Weights of a small GPT-style language model, trained from scratch on English Wikipedia.
Size: width 448, 7 heads of 64 (1 for keys and values), MLP 2240 GeGLU, vocabulary 8192.
Architecture: RMSNorm before each block, rotary positions, biases on query, key and value, tied embeddings.
Each number is 500 + 50 x the weight over its row's rms, rounded and kept within 0 to 999. Layers, rows and columns count from 0. Numbers have three digits each. The size before them is the row's rms in percent of the matrix's.

# gate: layer 4 MLP gate, 2240x448, rms 0.0723, rows 350-424, columns 0-55
# up: layer 4 MLP up, 2240x448, rms 0.072, rows 350-424, columns 0-55
# down: layer 4 MLP down (transposed), 2240x448, rms 0.201, rows 350-424, columns 0-55
gate350 101:589474490525450535421507499585543556499439408484460519633587421519484430528417510521438501528452479441388446475479503445435534403502536463419456551486441484462477496570
up350 097:451504562444450523476450582462424466469421468422513401488470455579466483509544441551549606495473520458506516442555434534446459592441418488576514554512544521579458441538
down350 088:524524480495535517483477450583564500507524431556492467567603550534477527485565449573493476495554435513537521531508467567429470513430552605482516468456543435423498521432
gate351 094:464468634449479525362512492581526489451489465533474439550536547483535573561477566469513616471499463498532449431503581510542507505438455535467412495455582524503541493457
up351 095:472549409460488445570491540541458441505476469635484541512513544501537525516504533451506445526476525505460496448517499528482509613495521443467535511439600477502496406611
down351 096:577541502566480482537525468507611581556475559420513461459611547516500499508426544528384532452437525545485569492514462420574483405460492465501482583522499429504551403467
gate352 099:558535597486482531501518471479510559452533573496504549561486475566529492486486508449469533487532466422363562472534433491523525562487501562483467475565539484432527439473
up352 102:434454392421561518525532397446484520483488567354607560505499494545461399514465563443499590456527526452492504531489527547480554472441442551488577571458532517542486503467
down352 097:462502578521568519529409503585537572481550520478468386481523565540564484450571377481587528449471544508448473588561465544493443455492574552557538581426511459514327483521
gate353 106:514513547568508452577527452607528481567571442449500606559465494424514513589589584559532495541596453541522479466556555472425481583550445533563437535565524446474528438589
up353 100:543521490517528511562513543468391462473521465451560447564434551519521405572415593378514388463434515443489472427432369533478448455524512453477400522545414478378485475468
down353 097:459596521437463505495522490516452500405384594389561457497511393465426459565504555492401556496489495524539517476469484477476475548454496495438497518442534507499528518556
gate354 093:448527439521436480424572475501474493489507558470508449533500506493503502466464557597579500510474518465515593561498522550643427451477467580434486547487610494556448486524
up354 089:433433566543455488496560489551540477492520527514521519449478455427457550454603429470514525527550592491467560500514538586574460518551436438517513421528574552534388487478
down354 093:496450450488553485674449482478479544482544442517540513568566584509526490567615492467446489425491427542568439453519490484420504631495510511557519490588450530562465499524
gate355 094:529436598564465501466573612552531541533499517499573544478427485538484522463497543487440412452572492543474475477464562447488426416444502521516490431586524531425476556455
up355 095:562404503552528537595517526553370552467489453512476530483481515527564572442480492426483484564584420505579499520471508570521346558470610479430508512537452536483482441463
down355 095:467563502636470498505515554422418504481476463466571461529568513447502511531472509463502494463540458575578543538539460508515539493491463502510573467432551421483587413416
gate356 104:518488489471524532453451445531459501444461503458534573601447491456446481513465494524523458531617570618507508498552526443495556468510529471585506482458492438488543641489
up356 102:501523540477542468508468573474517498538534468532461474362580582638523537485504449478489479556611477566397494549457542573488518596431588525521502477472502538529488433557
down356 103:433460472496552506518399455462463450418487521554551514505547522477487506490539633505487508439608515510512426490556547518566622549580603563519526480576596499398466459481
gate357 095:501508556459567501439567579482507462430502429452456559541458428486512521450515519505538511440484510547494502443592476551525396553473431592505596509537448449520494559531
up357 099:530517547455525498358486550551462534457404567526493480455474527421528518487542468428443571490507466570549472396473510545448475476565455550582460567553487588498506528461
down357 102:529505407470450514422479464565455544483458479377471576430482580400499551433498451503563464516540523479611447487480505489509502554487417589460473477479576497548430574512
gate358 103:597470452500506491505371415480575532416397447446616489509472477526427434427478453449501500470512481602435404573529595514439531446537483510523485531490515431557480512452
up358 106:426437461459580472497519511514542466530564447428489566534549450617516559570476511400453433529514445464490530511577596539448514436488541521397434489409492491509535525440
down358 103:565470489526498546527472461509586488489538433529506582537419526567458455541450585464428510518569387434483425562450612548467470445424530520529418504508482549497474469501
gate359 099:479512498457470458470444502578530522489482508546419517436511462459500568580524562549607484495514501505433572438501388532458501554445532444507503482512519606416532516499
up359 099:469563507440583567539531543517518505509526420438569544449470531467467480460543489502495526544471530596439459426513561486472437454446507494485525459537572475403495605522
down359 099:481371466514560470526512478513504465520496500495395477487512559425540492520507467531552489501489565503491571423458456522464425546504525449544596518492472443513477521525
gate360 099:598510491404473477430431572527538526563504372430537552530531497476483533543441570459471523486586542473406522455499587450525464456475522472460529515439462485596482555467
up360 103:436450439599575441373538512479446473463531502523469484518443471533495421525534424489523540539518457531548480493622520581576472524424495495554512553554408451423476520497
down360 106:412442460422479559474467509530552470507595434519440436509533426525461423499479494443512441554552463640464434523532496494545570460458507542489513489508510406443486518545
gate361 099:564516539515522398456421508468503550570513528509574439399589517486574544487453501474548543483469499582557542527491543467476565564477447593499500562437371562557374439520
up361 104:538387498482515439445469428492499484502465390481438388533459468403473515490501495478499441502455546570504563575397529442512447479541478491446525531416472552538434542602
down361 105:510497466505493502493550489396487506459484427466465544543486505455478513406428505499516576418509513519373456441421505429492525486539448507451549436583540485477498516481
gate362 102:455428469514429571444424441593507497529467576527448568484510467644587452470523443484549398453444550439501435498602413502558461532542429532525500464483433511474571432506
up362 105:545482492673549456525539457529461532477459451458410511477446514411520375484499576652470517506440538434521513508531545641424572537596443472432499446581531446517501506495
down362 109:522596450507451441556572474488439582508480422483462462542505500397494441564495576543525434567472618477451543501394432534461482545458526404425497521492439418472531449555
gate363 093:586478498562620484513506550544446468523354456466494479527488623514534526474471458478461524466463442508477430521540552548437480457516548497529491418507455458491542590579
up363 097:519507535449571458437513505500481453535455467497462522494499444486450569609526444463517457429536494523553488484526490430421593429488563431377487437435593450467414514527
down363 096:516388457463511522497458544523487464464440588481470536475571499449385475453463454454429460478528472565559420443409520511442492567525500533436500516388581518530467555539
gate364 101:364511468524530551515490440483540450453479504487400505434511375486520561381559481464619531513596450489522519559530560425373528584446537431483528467506492454414520600568
up364 100:463606469503524506441490484455423535481537504500553586444486458485531500453484511480474552446590478521434501442564455549465486483399531437472455459429465425457518437517
down364 098:534605514481516549478482515476457514515499435456534455467587542471577564513488604493499449499528519549505468453514468530400553507507508521479508441539424447516608517479
gate365 100:442476581414522518497521522547569416380500477512443453526403512488529475481539531422470475463486453546541481519574482552510510515563465576500548540505513579467400490500
up365 098:485506526461525497513533484431522447396491525518536487446574547450529543473488510528488539452481514511504535568493485510532472572491522499490457468506454532477501429535
down365 103:510453567456468464465481474489445535469510420495464574493537469477513495462503553630559504519561457567439505540549529472524366513485466581474520474490472543539497468441
gate366 093:485525482482575544522491529420450508516410526563594514484482472508532536536495461457468393536468449540521346586416382532477479557564533552464557510489448511442534449471
up366 102:509497443593526483441456536473422543443569483549477501443519553490489456461589440525520463453575460404517492593501543434456520462552538488550490548466577414533558446515
down366 105:473490494451504532531477563507486560499492500452472457455423507506499504484529560462499389521521507439427503513483578556504510409612446439516549439519464493501510519497
gate367 092:582594511454487555581487467504451509531524461536555464508454512464527564520550437484547510459547535458490516491496520454499466533487548526499527435493517489496532502391
up367 100:565397513592480481492423458553547468431512546554528542585493464461458550641519588512429431472373481539547556543493498551469532481438565508487544552476384491456497539538
down367 093:531516422482402478401423482504468501456543552561440427432615456541482518566460460515412429537515382482493496472465517529503450595481496519409489548481499555539582498496
gate368 099:460479462485470611513456367450440469399515481489467573552540546582439467480573428549499421466424416466438479568427383497467452474485488475552511465514512500490445520505
up368 102:473499516561582562419510497560502607498481453518566521509479565508499498525495613454534532466463529553486539599440405503445491529562438533473481462520491444545592493509
down368 098:601518530415546458641594508515516523491435531501550564513397449466414447535484573621451494560526577468461490586492470522502418512577490591542527502485513491449549567568
gate369 102:458457379560492581517488425421535428517519530478489515490498466431489637419485553571522447577467483506531452535512625479596522542527431486491517568487519529413471481525
up369 101:556548549450462463525552465440487605518408508400505517546429534474440465538525517414551566460471408495502431479486515587502462558459460588513357396519423442511482471525
down369 102:537503475623457500565488621458476458526492478408567410440476506415474508536601556481509511500499470523380539500544431532558481508461461484570578452607498491435464455497
gate370 097:512489545590572486434462513437454538466396537512534525551469470418547467452542634547467512455487586409481533502423525526484485475413541486488487445451544446442485455434
up370 096:510509515417489530633595485410395586522586539581596462570451493499479522499546380562545520473475487464530500558507488459426505468554456535450475548461558474659450557527
down370 099:470499567414608422551572501408449546483470507511617554456483483433513552528491414488463477444424574452517518535517528491502506565454415576474536553589589488614504421513
gate371 101:470538535506555541425540570553476495485527600464577523480571457498628508532535528405446508550474499464589461445524480463524441528575444538529439544479525508399503433471
up371 099:525475524449444498530508541446491535511524548445445563505586442444570556541527491465454488451548566531460529447553495486524546490493469530534437549522426527486506380496
down371 097:485490504527488408511462463501456520452479453444569518596645462423548492472522443461461522540572451498527518485510594472500463462453480533479391579529493505527495485550
gate372 104:503487563467537505514626441547454547568466547491519509503584543584407493531490477441468522519499367459495520396443498456425564464465556597484499571486581565421468520562
up372 100:502556533464555571556436553539427440499506595502496571558529541505476522534453493442516546528472481531511560441479571423515492510524538563512524451510580528484413505491
down372 107:425572525475421563553528503579427529602515535517503514507554519482502468603484559471556626437434441455526488603548448444513498447490554575464610575492531441431509491467
gate373 098:448437546488523558505432491576416563494553504491489514458460513479561500460589481518429505523540588567430477500576561485507515460527494490469478537500489431486440584518
up373 100:507413515596477434501456562558549485509405554490569495574475532456406459436507552549518499502510479473426479529531542603483555550525435538477590538457547496503522509411
down373 107:421494602473501527553509609392553528473464473514495519461489434537547530490605555563561434442497477435488490573562443545518517501523566593568520527455499530532404437489
gate374 099:422558494531474415479536425394486457546454494552554498520565555475461466534431570508483550592374533446497442463452410521446485433421528486426489432538537459436437493522
up374 099:478531525484472542487513480476494472566443517412509489528531554520458525462560527439427378521498590507585471459424479472550451537515508543503548528501377490515425458455
down374 102:452450534568466522498532450458475505574524506483552514455474480520482521518478613369507544529471392525468455490470493518441538468524552437563461465541498543462486476491
gate375 097:516582447458533613532501529491526474490484457523542533464504511499431529565516409460524431499541441489501494415457526505500487455361439511432437510531490566475410458466
up375 096:491410546512524447450554484514530450534514517509513499484421430501509531478494583556527526451527535408418508542517651538467489597571570570500460535493486502614532482548
down375 102:464415472380495457481399356429531476542460460417510401426485427515495528464462559600591550513524524527441583421469558485460445649430476648492485559485601499424465521572
gate376 104:466586598538506547506575486511524524385413475460490459436503450467546537469599453493564468557475447466521541483710514453510625426497542486473487594528474521513399451451
up376 101:551547536449484532503545501506521426494462568534465502525551496535432495407589440561465511434537477460517574510503461424471524414450556515382470447533443543489438568494
down376 107:552557567520447525475474519514382450373473543455480464442541488433490520498542446567480460420523496443523424490522507470472522528543603570558456535494570585504393404557
gate377 104:495460564537353458558485502528631461495458522458461565516433619507526477520483509481523500449461473475464547449559553481536555494542526513511464427480455565529530537486
up377 102:501445528426591447422486557477494557490514470591611528476535542485530464423505459540470550460483428550553483567543381424517532596442467513487499539345587504556434552524
down377 091:489466397525425533587471560474459598487520548499456605486501511439449418516558415509518476413499546565563460423386502471549557593519616597399557411489542469461531469547
gate378 096:587556499470448505526564478526471509458529518442524418505482563573547501528557574514539456515504523447423498465516454518506452526466496429568491505507518451405525511564
up378 094:530519590473592455489446554457415482478492535548503489438548453508475444431411479482589476518410486436497560515495555538494450422460439496549512473543466493525498442527
down378 090:456539513518492437375512468447508567525485482460509491550515487496442501530570428441533506525522502473478418512518545541440463568512562446502507530525475544498458578571
gate379 093:433540444439518530535441464506409465536468494486535527510499375560468492515477558457588440484475564528533465527568417557470558605440480571499529450522506502555536568529
up379 104:523564497532548525536492434531426569483492511563568473592523586492508525383545496453479518439536506568539481505483494550487425436513492495478506506545509467480490471450
down379 101:487591540532555504478481442416463479514502516505471475554485478489554474546500440498547547453504598485553460483528488485406513496597477538476455473566491485564538522466
gate380 103:519566501456482493506477496451593438481541461512469507538475460533468533432570405480571509509488534530551507458539496560529496548618442441534500457448499513500591509506
up380 105:473522433488523508487469466452416509564454497462527570528449471479569472494620595487541501532489429510561530467532498451487534384536419497514489504414484490530418513541
down380 109:468535439475554462513425564591513462406453436426556494510567572536483548467473501443597605515525505495512440532486440514581522509555473572523489468447480581471548461495
gate381 095:559406372453527452487514503519447426492420456583511500581495422500402533461496442547445504522474481465546503543458453435491494463585489521469399598489525493503479498512
up381 096:478525556559540429443528522588442552470547485458494576478474501513459557485478551562534470483584472539488530546558454520509552568550490501510519509511418451551546512511
down381 101:477478588567615486521495502450515457588511569525481591579644523485564554519494656537477450523479507533409553470511549467418600561501545465508469509528501580547485503488
gate382 105:495573436600590583538555527533554493331545433490558492516509457563499528485463559548526553525358483555522476441509455461534508582394469467435485495481426487478488530518
up382 103:449455594451539469559559503513617503524522414543501526524576436528497562498528573529507511482478561444515457489513500460523404480477509604520509491418500571437526606540
down382 102:486511566599437487526559514554491512562493544404368394532439478489498478494397513420560553482456533493485375538413488552508523432504543521467509566555458412516403484442
gate383 097:450546509545565564491480524518426505511506502533499528562517533543521433481468551475530547444469517568578505518566502458356523501473466446592515504504610451516466603555
up383 098:616467471561514512505467548484407485475519461565489429499490521563494468442541530537510465424548555496398509518521547616480545473397551498441492530501528521475414431474
down383 102:475481535457523524452481452484430490498501449496478513399485509622476497426584482571498509435561484400522530559588601455489497564495537520457469499536487457388473549430
gate384 103:494567454513486476494537454468480545466493519451552417552521480567437494480533459506470502500586396511529484542527455491516479462613548473498586538405498470470479415528
up384 101:496479517414559439478547526545471464448527482505552525386427487450518509477397540494499490471390569525500485479594466503509450524618528466490521527591611421431530507475
down384 103:479477546516517454458504486460477558483474416478460493587532516606502528496609630452540470561532438488558513581447488483441483492444455527514529503523487480446516524499
gate385 093:511601502579395501459439552519508467496530448483594453506454531549408510568559494464395441552480556511449460506481462472524472517434610573496491526458565497548480537619
up385 092:642575556590469483436482451496534402513595536447467539537465479458506562485465507475581424549526475485514554482496408563537504625482458463527402449467529455510538548429
down385 095:412558437506513544401485486489524500454548487513416471501478414543497580516547465545454501491483548518533470513480501489494526464408434440493524482530433530453499447466
gate386 098:570565513541474525484435484481450476568551438529520560480549447440507496442562542442442431525580508477542493481471560537569460529477430656547515507513440474571494495442
up386 101:420555559483503442537571511476545520566445452350430368487504464516438491610486525433557534498438427499613439492523508548572539549460558455452534506512549425435549482547
down386 101:608518420502447531504532565506566458513533396447482474476506570573507523485516436525523490466497496542499431500505465501519446453479463462529551483451561474442487487475
gate387 101:418415508455578465598521518554522586510418541516414436489498503498547459460487611500510442524492581570528559470515596435482404482462524485519531434543485512353485488447
up387 103:490460543447543421520464448505555528660444492498458455442502610544497535452522543523414476537478451522483489423436513487538482501431509506549581483458492483503538576493
down387 108:413507423538509510561404479499509508539383448565517442577463479541541430492484394506400374504529487494624551532573512509505525480517451509466464461478453563489474501552
gate388 087:542486587444577408483494426558526504548483548453492465539565583496474485340434513477524517540537622609483450535512531498632548536455525499571572429496471505458563472596
up388 097:515527481497559533438506600515493502514517571521523505493555429501519544499522514394503593489490430498499523469477534511436524511483507452481473467608480445535448592507
down388 096:414557493484439459495487587574587552559492512536393455546499491555552461570603465467478577429518471476516424427489422504541464485538480514584552498515484538470491562521
gate389 104:589498479452532462444478562472463415549454537475559435447594538485459486542364512527455451560517460475453508494510468418463433473569448577490463405566429552519497641489
up389 102:448441594536542507499492505437501407560427467475592552484559431443515539457529448499482560424541433452487554414464519530624427532561530532495553457447562430559530475466
down389 100:515408519495449587438455497394570598511466491576536470504427538481512587515480546489442514529556460540443546412433564535468478428545528469493385449481521519512634442461
gate390 104:457550512531444535526509598533514508550432519359494511513529456548490557520503489535425572549438557491447491535535474550458492510427489443442494554443516508414438575418
up390 104:522383513448529520524456541512434501482554469491478504497466519432505498434465416519511449408500480496502447426543472551478521425425476485499461554459519487461538446462
down390 102:604432511429416406502416516566551415475445408491528450599393601510422463449455391545575462451490545485502444410533560464477551475512458417431463523688482443560515524582
gate391 097:453413521509483492484437500561587551455535500585440446559464406494549490545515522450446533501479479497462525484611455446523485511584460535520580492525450495561481530468
up391 094:518497502493395505470486626513541571615500563501413469553465499435480546488444451528550399523556452523425503490492482464402448607419544485488473497488565416584426504438
down391 095:508432501500465487454621560581558484529524410502517497392449470544555524393512496525508550467478443555575389578456505585491517563582452493565344478512500529518488538483
gate392 093:469522522545514548462493544541544519483365519360476509488514560459496424616477521466574494480423542481586509532511498505522465484515537535545549485509458369509502409432
up392 096:543459472468473413500530495485440482467447490539510447563514543480463467480473540477414499493533415482382453531632496508502522495524447530475453423458519507522530523472
down392 098:522449568532448461506565503567497519398460494622558555578471486467516557543555435455465486505492447512416459495505511472531476522539562545564519502486542463452614466480
gate393 101:519516574503491470521465488587450479469430530491458435521444535529531444492483538460429549457441563452487553412451422522560421528514597543430416422572508437587575495474
up393 106:495534529394500597488467490563488456524492585442528502558468577479449431528490438541506565488396577447591505571502441441526456514458511571465519456475512551503552523529
down393 106:421499509531508553542504504566548381484585580511490583546462349445498545487517289543440536530447476462423438536471493538458511581519518528611611524507547510408551448577
gate394 098:478455453444535406510445518633443507423459520475454503485526551528497488526452489492513530506446535533487551508436527507502450488557549550450395505447405577535474481490
up394 099:481511519521437577434518460515433508540606525478461463543560485456465552530541505454516495457457598513501445488514539449509545447519450462454620448563582402543524528425
down394 101:410402424501490449536432478563547507521460498440513454504465590401448467567519428499485524507475517439454572411533479449435526517519559436495458581480475460457442521575
gate395 093:516532513545608485545495520500578491491520515482522624503457546380488518513505483527509493543471481437420517564469581473528517489470458489516482614569513480554458511502
up395 100:508448451515590499521471554599496392542574481540465579507493486480497527482508393468461465454440481467500516496455549505534494490468469508538475437464537452609566582528
down395 105:566503526465518516491528508512572397480606458480516518564549422421473506508605647477444503500494550537516509556508552515506492471450497446487501456510473456555432631591
gate396 098:483467598487409410428550524530505430538458485524475537540415542507493470473486588445510465421505532424498478501643402544492489534518545550462468517452559508529421414506
up396 095:487521454481458501509519499438480568503395534477495431512453498480525556456388496506449573597525558575482483431486519437558547430477470475588533471475579562547560438538
down396 099:456501540537522468524514496422570586450497517524570554613484556514448589570554414483519507522469421496522540431441476486469482505399499474500419520559545589463504502454
gate397 099:573497466497533582453528439435424586510474487544558586469565472451541507580410622412491510421501495517491356490513533521442416546457567572586497531520492495436586457602
up397 104:518423506447577463516447575490487452509433564500530529535608543594502434448531452502417422601389511623513548437546493513515385419544494488573468487559378453523406514554
down397 100:466476410510609515498458600590468538477472376503529521570567561465492449466614385555454465523522466619452681450418543518487519523400499532468489451526493456491527572534
gate398 097:460513475501502483536584572528553492498335523514522463507468416468421556531528575462523454509616477405479525541569478508495543524435489486479512464498593549536498539540
up398 101:523556502457483561507430449449561491492474426511513460521587406587547414480537554488536596558527576504479577455475411529565479617535519489382520493428531552537496412463
down398 106:425450461442577429477586495406508543530481472457587524518488420464557505427472485589544384519439431509495584524527483483538522458540554481492512618480452563564444415530
gate399 109:500493528556484531527456499510489467460431546521504505513432539522532522527508451496570408468455528550498466524507546510519456478505538473521552517516534468547559577483
up399 109:469571547501510497502487436478523563555459466420527466520459373469522429518541582445536513531436490522411449453524494452471471485436512549506485388502517464533498495416
down399 103:543448484515465494476572588543483590536466457498600538511466550433404450433531476445451554460477446521502512611460481520398429486538515581438531461490569550566436486495
gate400 102:533481470520562439467418571518542524492615521546485546504495479559531510508501639501415494394472545478563613606535502407561470492514529500533503453534491558595520491525
up400 104:526536467503523591522483451445494574540562496525590480518483442511474403586515558499484466531478557475525469526504541455483526417553489534461506406495471528551560555506
down400 094:460545465515456490489496469405515547466475470497509596520525447463525527558466541491455581486530506495571424635450434474410513412548441607520566511583408426458512532510
gate401 091:537487536527481516487509491527546511556446427515591501499501596573519540454442473474544466498543576588518456464490449533382538589429509508477562471615544524517560543533
up401 090:600514472467471517385515503499582419469599514501609571497512461529478491498485483456526507480475476524595533616489499492486484549465555505454532469533567477473399576570
down401 090:490405541523465466519484505472560596442605520447436369577490456511565524479490366483556425469566576500548449420520516544531443500452516356518484424560488459478423450466
gate402 102:470463494495473522474534443471517564497479549568559543423490480503555424407437557514512509527420494485525496548546492434477557550453492553526356454490572454521494561453
up402 101:511603559523518520483475515563458414388574460494472494524460586533676498452487484493509489580480519483495469558478480476441476566525472464552488616442519546497515516566
down402 103:507555522479503528648444537447489510466463488461516497470545437397450476472505471442530483462519502524469524517461381373547596622429445499403480609501482491447476445482
gate403 104:470485485409469435420450526507548560537515419482504534448517594467520546385511458614563421479437585449413508504494499563476531458570408495544580616472521528556502474456
up403 106:618567462572513547504522423459543472408565533503464452524523449472372477507526519498426455381489335435498485490587479416476497479443551486544515507487512544563428415556
down403 106:478483518548573548472516563533521496500504433472535489542525537427453465459469480436511419495541422476549556500505525482448533528437543541465450438504549469513466545529
gate404 103:458440462544452533447444429506551594502473471569499509489607560535432487562485522566544469653484478521469559535526574493545500495435595484556534440465541452475485536404
up404 105:484513520423437479486503438510582484539419502512528462502546609560474532386528448478432463549568467529490563526571518506470515571501443444564448520465487544404481507487
down404 107:505532513517459552453517484477526479518503525514549397485430518433433524430468494582507437453503484491561459522544451548446437486506502435498478543505485562480494519512
gate405 100:491540491493511468538453554452456598502471519505540482498492505548508478496448594508451507489552515540459398579435488437478423531539457529500470525465518524428636551480
up405 099:532513514465429547535578520491514558514509443556487497509482515512489596511556539542535446609483427625560462514508476469524482445579434513454449476572499480440498520478
down405 102:493484470461507388459556504467481584456482503527501515488481521543552493524537453441502502496557473435554581532560426588526427477401437466427507545409473532509509559457
gate406 100:491569409377537501457449397477430609441433527500471436490493441497471498475421539569472471485507546567510475452656512377597485536439474524519514521544519449567557516512
up406 101:445579564494485440329499452504495437446496457416559587513485502465497515509548563463447596539473448463501506466486360472463505662474587522474477454455537448441445384455
down406 102:507452531423519473507538480577421452532537506416522478415461447439573486465511550416582491484477480428532530481430548588496510445566444522505542495445480446582494483503
gate407 097:559483471442539573422452590466528502494509527432429489486419539520491436449528471523611520541428562449456470529506559508444472524458462521530485533552534460499473481444
up407 101:553349415483557493559533391545499512447532492613481558520464397515547425461487481476475538527483483530470483600501442474616445515488587484481523526553408559557455485553
down407 101:499479484408490528427506477417443584505491465606440454606481509453514433471492468432523515439464545475508505492461570510563605472431515514513554521588559434518483510510
gate408 096:416479525519535564487364442508485472515492459469459508554465525523422486538516451578514469493601468479498445434372531550511485498462485441458461543469558500490506491564
up408 102:559613459484500547468401492537482498552398552458519457577394546596399514521434470488528482427428558416481532471454537515530443456524427462410511483516501520497489515576
down408 103:477553509530552545619499545438466512460569551450496484484465508404514573569471530440582501467428467430492525494501516513434481455507514530488555472537530461487409491549
gate409 089:581529503447555484539506520457444437457501586554525502514354454490482495513441529424483525528542496478429448566516490485500595481436562545404524440469433557508509493510
up409 086:463569498501511504574421474551483443495491569520471532518404523530563521443428498498489504502411524402523468522538504493507473515467471477427472451515467463446570472349
down409 091:504459551471449561504458539443485573502492434499443524414546522475440447452521485507608523388430425525553467436573550454530522438529499549516574479507506549511477476615
gate410 096:460569446389537539452540489489500444532419524421512501516498471463464491412527454430524536512527498558465451478476540604535504472553474568519499408368438519513557503535
up410 098:627519438495494522473608418484516520562542528450585520494463498465547483414459464451487516559561525456523472526427474517488540549458481460458476475509464330535462509564
down410 100:453528503491505498550510404488562649559545506514514471562507516484559488537478555550499546505502504545591463514519433507496473503551544551539495549455482507464449557571
gate411 101:537469466528575457624533388414479431507526503415533473442456477476450509509580393444515498554463499563438482461549563481554484508384529475511470519449473492549485631465
up411 097:481533480495564602550589483551562541524486511541538488490474523507553463484544518557509488509460478527534514621509501499488603517503449489520483416530528552467451502551
down411 093:584494517456528497515513484493541504567476596535550511596490501563409511514510365479601480442502441578568409506472564538570523506461505455472415463552438580486522472546
gate412 098:541487564471521500451474512561511471531433550533454448514472592533456521523526517511547453487506485514363409461569547538506502438485434482487466512528523583545485571423
up412 099:431416557530530491474461433474437444474504556486489455449432559470497479456548503470477419497440428467548505506449505499524500515521511472495457483557503542504469508541
down412 089:386362456427532539525458499421472519537436423516538461458461547503521519482380682435508452491467427420534574520539518554526536522495447388476472442548530441545425462530
gate413 100:575593517525543593603507596545498494525421588506483472568474439467555530427539566589502539555547457479433541462574545584494580427514438482466626442484464506565547487474
up413 099:553520461520453539524497503511497439497479587491478467506501505488486460447546499505430629498634491418508502531564551589600423517429567577534521459487558522511542471547
down413 097:514484501567466509482491533434408434480461532480525514464558485447449503443553556522522497555479465438494557485469448494536470487473481624472495446532520477479449422599
gate414 098:555494489477427578578467480481561606564506549517391504510451442443487479591503467507592503458454477584444523436486480550549464550525543455486477519502546540540515477532
up414 091:445523528516543509516535508465466545554472574463489414445484601565356588517463546451485569593594533491506494501577537481454502496452439399496550526472442478434442493564
down414 093:497540503585502539534539491588470608502409505420513473455443474487526490505479351485621491598467540497498588527601480518529515460466402500574491456483474567528575474589
gate415 102:491505570544550532519519433386500527493523423527491472494646474448430441462460457523490572569499554494515536383575522501551500485537559483496510510554461483528423439411
up415 105:441452508530515471525544529513558444561510513482527436570550493422453481465557513550532575531544534508611572524423462509386514524455463539458517482445386504459441466349
down415 089:551498443506494493451536415491496521556496589438499521452562461503467462468510614518524471495508458582485518492544469582605457503469468467490524503480484510552531448475
gate416 097:517506447545372492523582391566572525517483427533518446546512489631591553556536620465463392528456505606563456521508543461474517527498587497534505443453512511490451502562
up416 097:449452479587486506476553499541615468462399530562537445420523410509527526535534558549553547516354409493508507460505509411447513492539529593483474528562484517611455555512
down416 100:508472509451480476445494513448582507549432557449443513481519451621418488523518585445504531535415453457527542557573504513605544579484569498511462423582567501575592560585
gate417 101:543404559528503478587393516520589562576463521535475437481470500578500469462507496480520485556542535454458490589504431537506459471422503468473505524406575490508466561649
up417 101:459555546528546484496556568499439542473472522447530535597493502510596483488515442526545584427423420538456479590504553454470502480486520464429494471464506507483562463435
down417 106:499583411568470416523471527518547629431538484465510473468527525478519573578449521441472477557421502530466487619532576585467467517461524428473575473519500512519471409443
gate418 089:405426519502498430566477563601514539520453480481538393481550440487547490465544520420568490443484487583486433433523486489598518560507473534513524516499491471551422585565
up418 095:468499594449435502541558441493439453505511559441579507555507541472575553479439594539574472479484542432489437534531482498467527593474528367496540543485561459574572457530
down418 099:451424497522422509431488514524502519480496589485513582525487508529497541493427585567448452458489471433464523551478553510474471443521521449544524553432433423581514475506
gate419 100:577545455510515435475536451474437523464512517503459535458517546405433555481461453587545442488493463459495425586521366508454457537510453398500447485455520455380471548537
up419 095:530646437654520573353541450466511564406511511527527464550447577522570403458442492520540486479425446476493576553504534516531530508540388519487547500478477500349450481512
down419 094:490523570482444522562509476429433612501524445431475526544514459554441526497551577471435524508501485518476548457611501446588467470523578467519475509285577561514501470503
gate420 101:497435480483568474522436407428483497580541429450558549538500435567490454499412490558431497548455475626371520542569414547515521473496510484539453588545548550505554438520
up420 104:483556459493459505484566434507537561574535487501454480600549537601586496508552643502439533494517476484562478461522456446469504502436488426526507493567539471447515442484
down420 099:490602620438442482434543618468443444436399403488429485543565471497539440475495613486575488379422492442511463470547490491494497522562494471560549470426562468486552532475
gate421 112:502529468518481518531490525393449601577463530507549541501605522467391499554554470529560498481533509586374523462481451466444433604461531522484568489511536566467458555537
up421 107:507501510513551574505454496457493489497549487399525467450558501524474539453529593569529514617468481542480499501531471475520510417493545537535520565568466519530553440428
down421 107:566507551496508541571437461448482517546564510471473510524518418505482442493492450608511596571469526551408574444519552463542573538397475459575437621539422457504483513441
gate422 095:552541521461463433561561564437523457488562549508449533524457520387526499526517567547544562425510433518545564419424531556581396458562510560524544533498556506470474454468
up422 095:397428493482508530370462466487475458548436505427508530497544507520428462487398528433478591541516466563471519531489502469489424520549452607403407523394427504415506555498
down422 096:526448516496513586461524528438421449458528548466560541515485550569408478508463472544430544589551478482399424536476466428491410436461527469514475528474486523469433515445
gate423 095:579561509423522462466445468467457470472512487436492556536616556568436529514499568447520546611449527442485527545551496592451546470425435453415486545506633507536514506517
up423 100:468475451505491489469469449448505605435451474550497582472546516502544518572548482559459494412499529424562586582594478609520488462554480535542488640454423434457478538490
down423 099:594435542519544421492578439470469531476474450466552540442435481512458536491536424503422508524474486446427598418474511453521509589400541549500506535546460496485519515453
gate424 095:478561453508487480424516516491389486522456447528556566491501457490549461454550569504530444489526446478594551608546482503453488581518432553612583517556513505544585476452
up424 097:548457526562503481447470592482457441473498455474458506522579488455534594498555494605592534447480514539526544466445473443529502628531503468506439456519541477534500428552
down424 095:573536520520533537546487472558528445458483570469443464465490542503477457498489429597499539478535486630453535408448539522549442512431542484465478580482438507499378484522